config.toml
n_head = 4
activation = "swiglu"
rope_base = 10000.0
init_std_o = 0.0279
lr = 0.00765
lr_mult_qkv = 0.7
beta2 = 0.99
decay_fraction = 0.756
dataset = "wikipedia_en"
Each number is 128 + 32 x the weight over the matrix's rms, rounded and kept within 0 to 255. Layers, rows and columns count from 0. Numbers have three digits each.

# up: layer 5 MLP up, 320x128, rms 0.157, rows 195-229, columns 0-127
# down: layer 5 MLP down (transposed), 320x128, rms 0.178, rows 195-229, columns 0-127
# gate: layer 5 MLP gate, 320x128, rms 0.153, rows 196-230, columns 0-127
up195:125129140161108115096163067117113123107127112131169108127116161156079112061148118191077125119118127118093096163113114155107098126106181153056167105168151157162103171131122141092160176081180087120120123123120109130103118100084045171094120116150080137143077170118196081171131119036094177073145146082121165081154135169114116094162113116139111117117133178092182116072120110132213203157009
down195:132095120091147152126146069063144081139119106129124120077103113082119255093136133121130168162175108109113145163096135143085104113116131117097134102128067159149133146164142166157130146120161088117131118126054133066141130089163139114063142086083120115131100110188069118084148104151093166166142137117103083153082120118158141116169098104091180181085148137109170176092102116175098147113094
gate196:065072103111183098150119165142151147093168091190082109180190108097114172201113156105072175111110140136123109139136140118102110128106098108140118160113188109144123156126141168106144143087129131080181117099155113100135165132084167129129138157127126110059087138077127099135135157158113126121097118087136134158150134195158132054130163146140121111202178126110186132103103066172146154128179
up196:135125101128135110104147153094145137134134128132196126080149117142065077013159126225102098163068149153147138099142109116172144097120081147125174109093106107086115120144119135154106122080073100082129085168132117189112084169156133101128157093132166139107117093157080133062096128115126132111117177188157161162095117086076140137149103069152127160108128108149100130121154183162178095108139
down196:188122070186145194096156154126129117154110143181129116129131091174101078128143167168167138173084135122100157186102113145163122097089147149145151135126130151131129057134111149125123158101120115108106141145178118195085136122206127089143103129075152177132131128098134147134098163101130117156106195131173144148101097134083176164127130125111230099107107088133148180095144139114133117132102
gate197:107083076155100120097080131143118101131131123164107110126180139166176102081116168160120180135121172132132153166206073107099105087144128109092111074177152151197099166112150117114099168070137108152146099110057095165142077081117135107129142156106145127127125103131154143159151149135126194127165162109133174109160203170154155130147135112145150153146124115104083090125113102160150116154147
up197:080120086136129123072160134112194095127094151072114113075127103103091148123130098124107104138069100073059099114157165119129185137151156103158120110092148130118124114089096107086094173105129127216087101113064096132133156177103122115182104101199161161150122128150061112146164127084089185086114103086179131134124110129175083123122097160114150086129087188120120126152150182117102133134136
down197:124108160173176108111172145127110083152128147091112140114149115148152200154115155105145118144139059138148114133168255178147115130120135095148087078108134134123157106161122096135094098138144153146125155115119120095120136108145104080167125102148142115115155177117117156154145132158154163128085140140123091129185092102110082131123150148156069150107115138133101154153068107105090114127170
gate198:083140154159093140123094155167135146132103174164144155090155097133161151105101112134175136114172078104113063137063129126158118099151183197119156161097073155117129159168112139139137136072173166167149113173094135111105146114117124176118199139096081114182140119116129124087169123127092107188157141112132138140119121178128111083153133091063124077105123076164113128124118147155104095123142
up198:192119143106106145099056138134077106140071148134195193092160178141136151097146117065117098193108136073144184112085117141102122139106151167132130151117072085129153113135078157122173107105165131138105123107082143180093128126110120166156204077123115117126160132164097118201126177106166105130147116097168165214159101134195135169136144073095091104131109080128106120172148071170146123134197
down198:160115200073153128057133071161146152178146141186167195141133157104197064086158126144153150145106135125123110137149093144111134113114187119119053110129104144155138128124121156132088088137091168106150106134150200139059197090144170117137128147118130102098108158060149113080196109108178101131123057179147113147131084136164137120156141121128251111097101129194143070103083150132139141117097
gate199:116165124114108151181114145182110163195166148137124084066183118148121118120065139129134168168091130134103101066160120110090067146124143132106117181119102125183146121129184085098053159130113134139132092095087153083089158160099127094090104105130122155126117102113111130156152121092107145181145138049114145147137175119052113097105089122081139101115160116060154177146158134158113120093136
up199:101162145146140123106145077123117136210178091109156053081142192126139114144136111132090161132100141111182111106176119101179120149115124175145115084090118181167096120171152111142061140128165168136148124146132105107192104179176143139028195175109120154152126100125161170115142087143217133116122111057150162110139149182154165110098123129136099131108154078141122090141148145114079060128113
down199:120136122138131193131146119146116097120125191099142124149120104107115047172126115204136121165122092172097194129134152010140187117173066189093103148133155112098104113127144141091081143149180108105127105142062167118155117112125144172136155133139131087106147134202069153140160132160104154151102122174080176147145122159108092108101088188142082109131184144163072107187104114130100131156131
gate200:133148163203071154122087105085081118136111130076141110099114147103162129175126115121189144141081101163141151132147120141150052087069106214116090147201097120170125118070100123083167142111102098111183116140130058099118115098130143103168169150155095163117153121062163116118145121144152110156176106108153121087107126110142098138132088132096187147137163129065133147186160112107168151165119
up200:092149186129119048116122196175142152068164176097097083133124122151160164079135117069179239144142150056059150067125134128132134098175156107166094132082153107119156157143126092141111154089119124181125137109100181099160119146120172128095072112149139129198157135131126141135072115123042096089127146064081111143140127132045129106160136152122084099176144093098122154142136118151130206121150
down200:141148147141137140113144136109096097079155091139108181102087124067161178103151145103148175114178136127123097138134169135108132183105148127134144128127139122127146130126134155141136110092082113163154155144118172117150106060107182079140101080141198114171078137126100092112091174113085171135121175162074118185174196129117187099175158107111190135156141065156149126146139113141076087067168
gate201:191105165132176153188129132141146087120105131179160113083137119132065148125117165103103214110132145113115146134102189117157120129155165102162116150098112146102151146068137101187119167087147161100113138107113080133133141157091132118107165170165116171128118174126055101167075221108138149172162092141187138135123115168243123142107129127132122188131151156183110080178126109158086080064127
up201:124147091104135173133161172079154135164176099111127117133137097178159093096146106141120110195069125106154115158111113063117141116129111111107114143117134171150169100141107194059154088155093127161141119075137176103184089142069113122162149084070121133119110154168121110082098112066141094061222172132095108135125089107050187137149166122120157088104108121106137200138090125148127178132134
down201:132054088157145097148146156104119158102128121152128168120123133119125121092090163115097160116097113124179122138107153057124111056113130092120103125092059123125140159154106137159154122109159138135118127111135167163159149148132100160175150102154142162131161095149113096124062149087163147106160086147190117183111083173141138143117132082171208131106207082063107126069129173161148137110099
gate202:115130135136100150105194162163109133129111128103095128081126097145167092084117089135105132130056097089063116096114072093125118134159160156153170192142116143145114108101112137094192135117112102116147130180195108132149104116120137165122141150148115115097168184165135127092118066070129113104153157143211132112123141203120097127133120107099191133110115137130105152161113126091170126123115
up202:160137140087123215155117149047101139098048155166143218118114158123077123073173099139183125113134127138129160132152130106098179123149118122157099122125154153149150173192107092149109116140139156171157157159123156158149198107153145127114183092095147133142137108123160163171080145122146101127185103119117182190145172160189143103130127106134132180134196155129110138155117142158179129143139
down202:142165095142118103061154069091125146099100171138162077111145153125137048101144073125129093175172111087133077153142146177161154135139098127081211184162118158182155155124202074108175143089085114054132127128130104172086106172163156112124164124087051136125161152122110121095125144099167127076087117155164095110100134138113107115126111108090255081147099119128142131144131108136061162103088
gate203:124084083081221113094065123101125188129177140138159086160145064159164166172142149125136093213112123121135135132191175147161049192139112124112058136084181095122165136117144167066168108132093159157141105158182140138185140146119129143178136110111070159135132171070134130174081171111129144128151152157080074156144157178116129182119099160126149128059160195100126145176086083143174161185088
up203:146150115060154115132159148113086190059107114136078091164124144151112114201109180169157140084165151115109097105184123137112085133091099113172092171116174140100159194038120125135140151086124093123166124173077172114024156171100102058094118155096177176168168142165133129164135092144184171097122129102117090101165190136079121084113120136198149145091109106124161196105132160136142124099097
down203:120119203123147149151120065108180175073155072070154105134118160154188165116102162132174150099111130125152173130144176137101155051150088133107154152168155140111058104112131181088155105126143079159160082124153112144134161140159021120103120190085178116082069128139076089151160136088106130193087180090169105117114142145154088143129102104119085121107138089148205132043130175107098165155171
gate204:122097092089097097138131050166118063135144120125144178056156138134164094123124172141184124115089118185119120124107153121149100148092141129096211201125125090179159143125136135167151143082126134132138110099179144164095089176145117162077142128079081071177178070079082164100131185123166127167172173133133141118110136115130081108084124135133102108078144125095086123135113120159064125134120
up204:077122143163141154162109115137201120140127157124093105164173081098120179115109120102089149156153102118116161140076151140112119092071177105110120187022117086119154130130121169130186147033168183117101153135134102196117184113142105128103140150116094116144095122174127164151114129181181141117141073123138124147090123095124087058134098111191099112123109106156125164125057122121157106130115
down204:137077138176132010133058156180102143189130127164154133149142204091126108145103080185105196086175159127107089139132146132124106126086158128051097174175125135113118076119153150097090115118109151168124141126087103119174156185154135107160031119148135086156158116146137154106137148138087143173086173111142089155132110056171151127150162111111169162138133125087147072113202134099143136097121
gate205:142095139153158170139148084099119138099136163143083137123072141139168125104130149049111125140105098125135114135147136128143125125098184121135112117098094109138111205099082186144094135145132117109134224137135137071079157172148173116135130191135160128136098176087161143131150116200094121129183134135061103152139104125152145160138114158139166143131139135131135112063077158138055129148099
up205:145181120149106098131171125161154120142135143124135127136114153106116163126108100131121073132140183072122146137090128141127105111122137114124148122152097107149100132103098129137098113131103122152062102134145172087156157146153150091165148077098171156098091066212113124180084155083130143108071147137151117141165118192117139139123185133106176073046167139124080104113103083108122183174094
down205:086082122153111113107103179104108138107127145117142110128100172106157137084162098181083157140157142129072077149065079098154156169111194126188131090172136131141134088156130093098120079103154143138124125088120135135159107114119133068133147069186118160147116131128127094137118173113146081098169107146122126118120119176126104082115069150105222127159145094185115120133106129131156084140106
gate206:102030144128150155147130149121108119057130154119149067126098142139097197054067125091201065051158068155164131120132141148118156109156121173111144093093054127137060133171084128130156124131131149072068149101180119088113109177151130153094164118178118130077138122156108122098066188158091153131115124147189135106128133108136112132163077132146157085142113119091124173113138147151086137138145
up206:095165156128119162136156049054168166050174118118086197090076157190085134114120149111166077160173118153068081137111102121135133096132065145124098150117088143102182125119114191159158164070130153126135085193133109136141130104128149130134086075108088167168108201175140114127112157148105109141111142226185092126082183087099189112182104141134196090149115154126113096179120124118134140105086
down206:132086125081133142183133101098190094166122164165172178114179082120134125138100140083074118134092073141172105080122114169147095108150132058127060128109160093113122122074165188102098150147136104122085166093132128103138035097129156123138161096135094166103119206095153132136134153161162153110177110189114133143156059073121127196152076146080081107114022113147101153168107121099070173143098
gate207:116063087152113160175172132147114157186088172045136143134113103146128153108147110132104137143143140096175116131187080114140092162140196169071121107094139164139163190142121079119103139110096115152141161124139147091173076140141143233138127150150150124177130127099104175045097111130124154169171114115120140154108126141126190135110189173148122125139190148126111104100114136152123138127104
up207:096140116063066071154160155229094143147173105107132093115123224087151116070103135107147153096154131166162107136179135130124130111104052141187120117133128127148112159155132185197119095153137131159143042111130150092181118150154081107150164090154113173106141120136103145141133113155174099049137124136126112143141157144168119137090136074158191093120165119104087125193091099102152139173079
down207:147132173123085115182161133102126138062099147131088155139142102090103167133166099142160158109104133146162185144114081125146178142095132104063140098119101115132191128065087167120185116117123082097135107116082074114200142152186134143060180186159114137130156094061143156130150121078148146127169096143071149101138086163159080127131108193113150126127200145149097100159060089076125160081119
gate208:170105099160060145124105158131092100111116110171146108120086103117088153131138106091137116129170160102148095142144120114156067122078111145147194138171151125127122094127125133151182134163110139121115150120114105152139092111139116126162158156183113150099097143078084058143071115121085152145136164185087105125139158131136118112128142137161126076093095108136098090148192167134117155142117
up208:119089123093103125127167122088130098177112163184081074157045101076079125124134154165084157118195136093146128182141111062116105133127148186130155120172148086163172144146061112145147111168153115158121115179065095132136122123128115108120189175142142137130132165099139109172109171173126120112137151136132105175139141099131159147084152168179140084148059109103129105180192191160146160174143
down208:185121160127112124134104154095144105107113124131168159133105118112137157170131180156076143114142166092106162154126079084103143089200118132099102101156140097107083101137000080186126104161152121128128092166140126098148182186115122113113133106108092097126130132111145156129091136129131121100096112111148105127167121135145128180107076134137082128161150135121138141154129191140143106165105
gate209:118155059095140089088145087124092112148045096115104095165143145094147171144147123117145166089130127118127121116073110141182084147129115113158147092125163122128132109094130144130090107170153164128082153112138108153130119149119145125126154134109131136124159183146135032088082105109183139138162104136184123066104055093124097147183114170140108131167118091168149153118168128139155167077156
up209:132123113155144097137063135099171182080151121162081127138132147139143105179097143180083107181093132133053187146167108134105074115163077181144142098152170179163155129126124098126147104142088146102146088162098159156127036142095106124132149137074119132163127120133155088136144152154095123173155161149086143149055112138190112138159108155105139142136101162154188097130141123106109155091134
down209:148141117103169144070113132147098106111125142103092211098126100105150130102122153141118098097160157136125106144140097129106128097119098119154098122167213138138111142187106084135118076104112113068170104105128118105183120166115122175151132143110192150172126117211093100117124166111109147190100112082130151100127167160094162190191134150101179137162122134109158174157171108100107179179133
gate210:196151078102114155146079117094106170070097176104121144067148165188133127091111092089127158086097098157152052162146143106103119077088116141080140094134148175161084102109140108095080101167162216137173146164072146134113131102123141102108170167095140109135144129154121145129108104162149124152046090083170117143114144113175140168144073125081149121068132099112149093111182105211141080123164
up210:107130155179120120124201181098082151146098071112111071115106127077169141109141146126142165114141074153180164162117135122108139133138093149150139174149119107130104097136146110148170086090112126120148089158148135125128154158132166165124197103160086106165079113143135128114167094071117160074146051153168181100138134144075084136117193116174105124096150089089096088156138084086126243122132
down210:091128149140128152113088086135130115131121079099140125118138070120183158171175150121111071099089104119113128155088191124115118098089147101147105135100137161120085134144111095119193201006133157096148171122109106126117131121064131126150095100170132106090149120136164098142109152118089133134190177115175170137153102162160122104164183146120159156193123174045129134176145107178160118116180
gate211:088172130101185094177119060154134130167154095161147201121141153137065107171109110128106148141170102083087092112112090182145068150137123118104129180083145119149099133141143149158119178108191157160153135104089122104157177154131104143130137173103116120152149076065119093117129126097112150150127142152153101166141149177142181255095129065067110127106115118150095054136124052151087067078130
up211:137126119143073084123124134121142169144159143084169084134130096070107149123135152152089115127116147097128100108116115042157123170161125064157101148134206123076154175132169162127067118155140094108166070120138130120219118160113138079185109138167163183144062149107117171092113122128180176100087118107146106136169161133084109105151109121151155137188128138114104160108094076149175079099086
down211:105115104115165118089122201129106146161128137088081093056091113108127164120124123081128131099118109132159192127184138110153118099097115171111106149170090119061072097105144156051096103094148132142104095163137161105135056105118088112204111150171091138131139136186088164149086137142115127110157121127140102103086171111109135117147097186180241105125149126086154125119052178067141158083130
gate212:105134145150098128077112104101125172133113106142115132116102161109079180097117127078060109108160138127134177141086140135058123141131116109092132109132075128115134139110127102073137130104111085110142161138146185122187090108157094120059136110097117087083173131125123175123133142130134093113136143163190081128098132151177100064139125199090167055144133075167082174096119180110163120117128
up212:113140101070150094119124088087095188112109119116124163186111106142141161124087167085128109098165119129125130136135103116166107148091072154171103089071116144108148100109135150146167147102091149086163138126160115135136123144135121097166095108218139135138118113198146119109138114146123135142182099181172095165113107155136134116121114182099147134129147101104170094126150182109145113092183
down212:121157204163139145186112112089115128159134144116131155113100116152116196120097054080129159108115117171150132171128101139080123123159084124134136126113065138071106064099132127085136132117146087115131076178180132107132117132188176166097128124066178157111157118121079119146123100184126138092074167107120143136165146104130106071140114125138116087158091098124101123112141141043100140139085
gate213:117125170101124096099128055119170106155121113163142101183127152141161171158142146114145148134100133114129095105125105120141111145102132114116131134127133089158096139112127120162123118120100123139171070169151121084148168154147163115099118076133124178133125077079103193169140116112057161169128129114110203188137188139100151121122124099168131136168117176115202129092133096086141095127120
up213:036125179075131154127095155133112123045112094122167139125137102152146126087114135098126120145117119158124141118142135125095151153121209116114117130117111145078125123104159119102111142145123141113122143071104182136146116117153135203124061103136110178110141155124113133145117142086163109042120123121125044159143131137131135116138151207136121120109101177106091202108131132131136127090099
down213:162145118182195148106109172119173138105107108080166143121115133182073185075087135128065190086105146136132128121118085153136123124112120160115116152127077158134153081112136111127144117097166100119163168124133145112107150107144118154133200098131155083124161125114111156132100168119079098093146102071190238104161111177106096134123094099142107100141144106117146148086101138148076149154148
gate214:169137127067062109136141099124153085152132085138114110084131136166021149071095078141121098136135106094124171103123116129122143098149076129169152132086072160108086125172131131161086157203122111109157160022112125078151143150159096162138135165141114086170113091091114156093135114096119094074168164105101146143110145133136122101096110150140165088116101109148121080131115113117153100109112
up214:143115134090119159225161103156078124114188183091167125201131131114185129163116201090095078124130114105123148143132168155071152103147105075142152088144122117165122112112152161170127124122084132094171170109149107131123116146140173122138095171131149091174144190117127144119104132131090119125131160142114075088093183123111141144119194095048141097153176084114144123112119161072125144090093
down214:130125108143128065168074088137164122132142195147134133100110164115128014089135119152125081104137090117089088110103147144142133172163104171117137185093135158116128108128122123088087102111117177190131165075133162088150090139160111137103098119126112124145128085156104125108080183088209132138177150145136125103113121112117104113138083169178199117097126133145098127139184133206151101131138
gate215:121118096099134149140110105154082138106098148160135078115150199102122114107173159079086123158122123134111114150092112168199084176180129166090072120108120124070148123082108152106062088111048114065126119135157192160158105127159141063125142094125164140143082118121134157108187163088128149155170134128119111105121132141126150148107115174149169146122130057137090107159133094066108098180158
up215:070144106191134112068135079115079105209122153141136113166161127148167152116112146158140068166127148136107086152134159101119092180101169094130088147127133149128146120146149130096143158103121145147172191149110082111081113142197131226122143119065111104083139132140135101084093193128093083090099139052134148122124109184131165160093125127139066152126090150124125163161083118148114120108067
down215:126067080118113122127100145166093080162147123177116125111092148135098085136173140099141121101105139118132069104090119097202088107104165177107092131155124098066131120171132114192109065137114170071135141069147168148105148140159163125133159136139107135104082092083099129118113173116067154092148150177114074073161097170097160085143139119112158145118138117088179136218134135164167110146128
gate216:190117116192089161162125114095139109123177127172139121119163163153044139148077106103148080068084154125138146118067112126107155069130104175164253146075147163152157164157129137133173139108117128111164116125074172119105085116099131149104131153136153090140112143179175138143075140143062105099161113103085134117159131130172166155137107086123146135154086103098109066141104130132137099103069
up216:078085144115137146138138143150122091150121101156121105095175111104095156150099155193108131174138088114129163192180047107068129088140162123145089167158151059108102073169182145137090107136108101104110110061100133077155143152123109133132104078067118110131165135162128114141177156117136126099099083148145144107141121172130153137165108145103091171144133184102099156139126149112048135152156
down216:161175210202107128162156108117123040165117127188100073152124164120161125127155122139109110149134133115146151121122092114068119137134155059112153150108160161152081090150114116090055094108152137151169139158168138114135204172103111175099157129201161115159106117105135143097102157098170132111231154115149084136116120096105136163114168059148192152158161127138143138122117124097120166087177
gate217:107127157110132168141090162144109157087177062081156138149135060115100133156176171120156136108127178088123158125145129119137103172135094125165147154142138143060126135113179111107167080155128160139111169153135120084177111118123145119172096150109112117150135149123199096163156140146142104190124172132170124127072130153130093115143218100089072192163072109125126139142115131140132150164166
up217:140145057127110078112122129111133180185174138129149063092181121162161103119070094178097140104133085136110120126118125151209095168115088105112152147203104121118165169071164125166156116141090140115137133141075142166116120123120139151124096115151141119156147127128142149158151128140128148116123160140115163113089156136164117142116175116146117073088132150097188127155146182105130088166191
down217:137091120182125126193139113114125129096122155138095143127091192127067128090137087111155151083109072099112126093097082171129081105178125137162111117119149122155169170108149103110134168132123124162152145164118145161140132106121133119144113088170151065138042097139163147114094166093139143123105153162135094143126115168105153160101119079167165091172161146187143127157198132161139096101138
gate218:187105133140149122149133082156095135120147109087123142078132123122100174111085087128132185145135171104117130175188112128118095161121132084115186152118150100120140128163212084104195098160121142175118142126118069112141192142075069133136076160149132074151136126075151122072136139084056179123119079163124111179117107091134133093151131117109097154162111138084103146130137190158118065166130
up218:086116098136103130139157126103127163170160124084100107076146120162156141141208069125160174112119142115102150133152122127100105186094106116140168154193134148099172098193127153104100166096158062136101131120129148149146121133122105133141117155157149158111066115130118112153137113129164132088129136163160125124100124123069145141079118094146105098077153154065087158177095045129150103147162
down218:107133050083141071093098070139160127098125146182102150130160100097108032060143142139107113126161133104131174118126091121082137095128158148138182142113105101163108094099107118189106092100157107108177136143102141170089139143071127147134141154082154072155134050125146178127130133121178050168089119095117115101115110158072096140120147176086129102107120108099142080110114095092070163116151
gate219:131097133129155180134153114100108174143049139094097136113156141137121164120173131089122128178133114146116132122142087136126069122087130102115130169159103182091145118098041100112124162132142194126088121105101160173157062096178160118119108153113155115153124110096167166174124088153091119109139154078158109144123161123114150131120058165122138155066131146120100050090166119152151129150125
up219:073132083086117152160142085140115149122117102154110140097146089085137111100147114143109109128103107171119102156146182154132121120143119111112110215188181104172130124161106118127110131100133099188121131119134093131137053112117183157125084144099113087147153152115168113103164135114099159166125057120160133128061167131161080176090098123104172126202117154107134057125128157149088141158125
down219:105152137106178129082122131093129162156105116108120144101162164093127255082160186095131125171148138127117089122092153117133162125132099148134172175122126130153185149147115160133060126123148064113095112142096071128124138157171103135105097109102100128124113127163137155108141129153174124103168114167132101145125183147096149097161072140119172165106142127139157094160126159167126144134156
gate220:161126061082133112128148150148164151130163166142146133094160099132114076139116131160106125092097128109140162174063129151169105132230129092077155122132062113145112187102127078131161111105153127141199103110118188148077130078167134115087122124124123114179077158154165145112139122111120174119129163171088166108114165069119136116158145104141157124083098118128091131130118060131154145075109
up220:130154194129133136120156166092129098144133101100122103140156163139084134162148137097124080064104144087133127114122151124092061122113083153139075116167142104169089103143105106115119129127116074109104149125120141126118097127115148079120118146091120123080102056104162145188143184113116109117130091156188118090123156187160185161197171166150165151137178119130172162138158087098134111115176
down220:100114143096124095142081137133162126109122174195160068180157109111121145072143167169133136180149047121173110151099120086139123107088180142158136110151168122158104120138119220144137172098103125119152136178023110138121121130099108152111131177075083138168176104176162151082105153161166116102149164104132128098109136126162111132133130114161163098143156105109111084087060118127145154155139
gate221:107079126111179096123133071147105117090112157086167161142116136118123116090117138140098100099099057138094120162128138104175120110108135121106141088125207141151151135105164096110080131116155121165101144082119096119169067149172093135132126192140136141164151111130106141086142126165125196184135185103126143158118191126119145164178055204121157131153145135122119057148119176163122078110112
up221:080141103073124117154092165130129119115136158164161178139142120132164088063069146103095168127146181113153089143149205086132130150111160069127189123138109151168170103096155128111087096095123163110154066171112083095171107152087100111165154150196081143110097170094090155097129138134123109122104101128166144102175113113127157171168084150149140130104151126110155114099161092146147167195152
down221:092083158132186132181114160157127124135138122153127136152120104169116181176126141134130081140131115170134156155128140153118198135153144131097087110127151116113087121100094126140148169125167150119081198181122107067103118143145120105136100155124137150194190115175160158110162079146118143141161148154012191146104129079126102106114132158121123150072057130117123151146179143049167101081146
gate222:150146069120162114121167129128087124149120177086173167073117122133142146116138155137178138113083125158176135120143069150112103093139140103203132182148172147072140110147135079181104132146082083102108140172135166152154115119158118124153155189131130089111098119112117106136086101113081102164090115169184074063160149095124118086146119137152108116119078149127148168139174119167129158209150
up222:099074194141127115156121119151116115093074099189118104126092152121134103143187116076044152111152163062094112165128131145178101146167151167123089106166155107142096126109119156081110141149150144155167066082097136135099104164110183155160128056148106169161081161123142139139141211139116165081179139114136143144156143124172131180119109098159123102126194094162086130131121163108189143092124
down222:135139085126141166073134114126110138118100148176101133130100131153088178144156133127078162145176117178068124167135170120107105111072067129113113130144128066154073131194131137152126061141172121090133119169142084165123143130144099141124126059153098052150150097110107138058115140152110141128132132137089130109129077159098117116127114150069135181113130115124146110128116135122145116096098
gate223:199095098107152123144156086180135149099092119132100047174120137073139163091183114143123130119132134124154108134164146106126051107127158134097128148126226102129122169128101095159095130166118146147130074121120153053081104186181113157156155087076094121126120137164131129081175082152086084089159130114102170066083086149202140138114134043148145169121149128115131114153156117106161117133078
up223:128139180229139187131126147170089108094146121080129154127127129201119139116090152147144147193145177113204141134102123140124145116158157124059131135126051120126112143122110070119156116087129137116171148177202116187123108128136073125130087102133170071115178124150106207161090117094154101103145137144202136095096166072063101171158083109102080157158175086148146110173118119136115154111121
down223:104144160187109181124119129125117104123179105115118184218125149148157093137076112121087152144124159073109065159092131184100189171114163135056141118128229143114125117161159135132162106160095175153155112133120083083202088084134119116128116163080133125108138139149149101156086104105130149137138090087137112144136066105134036114139081098126132074118208100115139124088167113124116110106164
gate224:140123141134101147122061121166127159103082105079124140094182067115086171171143177069108116135108178098169086113157153149146120192164114139118080102164178112167138160109102110121115127141089079131164129136154146112133141075135173102169135105106065098085084175128093088130116096097067140174143111167084131183090134127077166128114127139180085111115090028118163125115147108116159167111151
up224:156116148146100158139137171139136133127103107114071130111135170117159135110138178127114127133056123131117133165120156104110146104208172163107132144095107184131119137072171141112121141150174116103087132157110181201110190198122101115151146144130116104132093156209090118114121117132099127156090143099129199146170069126155113146087157101110123142149059125112143058103156100122122130154110
down224:151117143156108121126136138202149122067092141103139106139123148145138048129104138098081124118143145121109147120104168131108135114163100158098105158098130112118117131121121127167160124107176120143100112144138126112118125091098083169125070127173114094089111126140174152139126101100151118087122182048182149116177126140125124085122156220109017079101111161129125139147158054127082141133090
gate225:146101119143146142199130165117105143100127148095134116168231112127094152127063095070144149195162110120117147136158154150106083118133093096134118130163108125139109152162207124098148162054140117081108140092138128161106125104138095146158121152122119167144142080091161112086064084137113094115179119152130132167139120110124105132182102152006135137061177177114103127137137148152115070123074
up225:160136100185149101116159128139190148140133150135113109165158073105113143064118130108138117194160145140144132111137145165102080119130096078131189132120103096157131148100139153095132128155106141171035177066144095138126124112102082109101119156066052154124090082157153098130133108067159116137178087140130159123132134129144071160143117148056178118093085183162146114119116123096164057118107
down225:142110065108113115100159107144135133127119172129163088175169120149123163150134133174102062149155121137150149109169092137118096107182162177106106160147137106192129104123127091111155130138104111177100125066158133170186169101139141164114040094139104099080114105114159174098099125098173130197123166147086138103089196095143121172106130098129104150153077159125153100170120161118179109137142
gate226:130089128103129148141158151140194114184073158104094102109150112118107150174123107074172121132107119162055116164182138092129059165054108157113178084073152123127156078110161152103101144165169115154154151103107150122163092147161105163116132195157087077145152181153150131108094123136100128171102198125133116114071170057060151149144145116153131047147182137098166097084093149158128147077141
up226:102141112198185105126194104150167118174174139121102077125134135200082082125122108099094102145080173136109142126209098123135121136115040163164148104132163163107067130167173158090114064136129141086133126158159144163181076232146162118040123063167110076150117152116069127117136122123105105158144204149099154116090092099116147134134121134157046036070100098114134078148122086146139099128114
down226:121191134138134083136110168101097146193096122161117111142191107110123067152115078128118136141138092156139111150138089119123131118145104143134097095066190137129135148130104142109128074177129111127135167117194116121149125099130106145081151084145086083117165140062158092129167166126093138139170125129166180163105222132119097143101125110144140092118137171173176039098165137129143079087085
gate227:147079144078027104179154083136145100104093101100058102142180125124089167155122144125069142095177100154145106072224124092108117136139141188159136147129136135140076116147111108189168149161156177143093127114131141176099113103123121209093134171103112135156096140147069144103104133169076117159129123094154131086142137132108100156114106141148130120103109093088214139084126110126118208130168
up227:176151136154121158062118121064120098170093147098170150066103141077124064108097064111147145164131125165134106115110102112174136147062154145089130138146083105128171156119113129114137099104153089121157108117153133165126109143120116157114146172107108135162105095118188129140097114154103101134148122133067100132058083127142075135143177097152138109147065173098116061157155109091118136110074
down227:150119163105096087171076130142141180125097108108101177112092077094173181151185114147124089135140168196120177113147146135123056103195111132113147058128118149100130146131129139094109090139140153160092176149090174121105095149115100143167139050140112133114077139146095101099136111126139123149147138144141119125138076145185172149142127132110236109103092156151133128103143100055134099076148
gate228:129090143143141135129139174145108078111158140129086137125203128159090189120109141106135116100114152095115145216155136110099159110149165149164097131106096091096148148109129058096111163103160092121102094089126137135155118138167160122125140152091093104107112051151127121109195145135108069109146141134147185139104085105142174153175156184096148160069134136071121150101123132161109160106127
up228:068120140073158100144075132124130122122155172161183139135122136120117091145132137116151143101118127119160114104173130114245075104056168122078154113122133146146088129140147142146134142127152160070125135129160125096116076111181081171151121176175198151137125161130121110126152081097087120146088113103110141071118146180050140129129127088103085121107063121182128089150102108145115138128067
down228:118118107125116104120081102150116136121183145139172145135154138124067098154077197084054144132031099166119122115111108093123109099140115136134117123102110120095137110136145088123102174025093214077179160160096167155116099150111110147102160129091096166153164132097174106144067107119139133170110097133127155129197097145080133114082115095117177122173153167091080108090149108097121130105106
gate229:163086102053168113145134149144135079141123089128099059118130119125114144095156123144124096085096102109140084194116183094104106097156159179045151114127134081126074153114037103180150114126109136124109144141130146170119079163193159119092134137101151108151090126114103105108167138127105112140096183112130186124097092109181115112135097123170133134113039088151134062112123161130168161115082
up229:149096143130165197127107136083098146160084135147128092124144161090074128128167173165126087101137120131160182116169085150144123123115118144124153141109131092097125100158072140127121150123120069096142166091085159116093175121130139136093113114141127078131094107068078104120054125138112063061138187113118128132089097092139152150114104130103094099095083139152116049089078152126117153159166
down229:152116156119127143081154140092121086156076090153108064155154124142085255144095099155156144079127094121073126136117144149151107171122150155102127130141127143129147145110106149175129134116115144117149146137125115122109148070141149088127128152130081127153153113109099143132177117142161114118116154090129140134162177171122094081128136115108040141152095153131160071145115107088148108127123
gate230:182085129108087135061059119121093176062103110066128109172078111155151078154130183175174074115084181157144075144151117124145117124140091143094125163122075147106160156100121143142146161121008178088154159166164074136109149195151107110154105134150107131103122145112124112124172167105101099161075116145110141097086144102138134176130129131144159181111162120110204158104155165146127151183130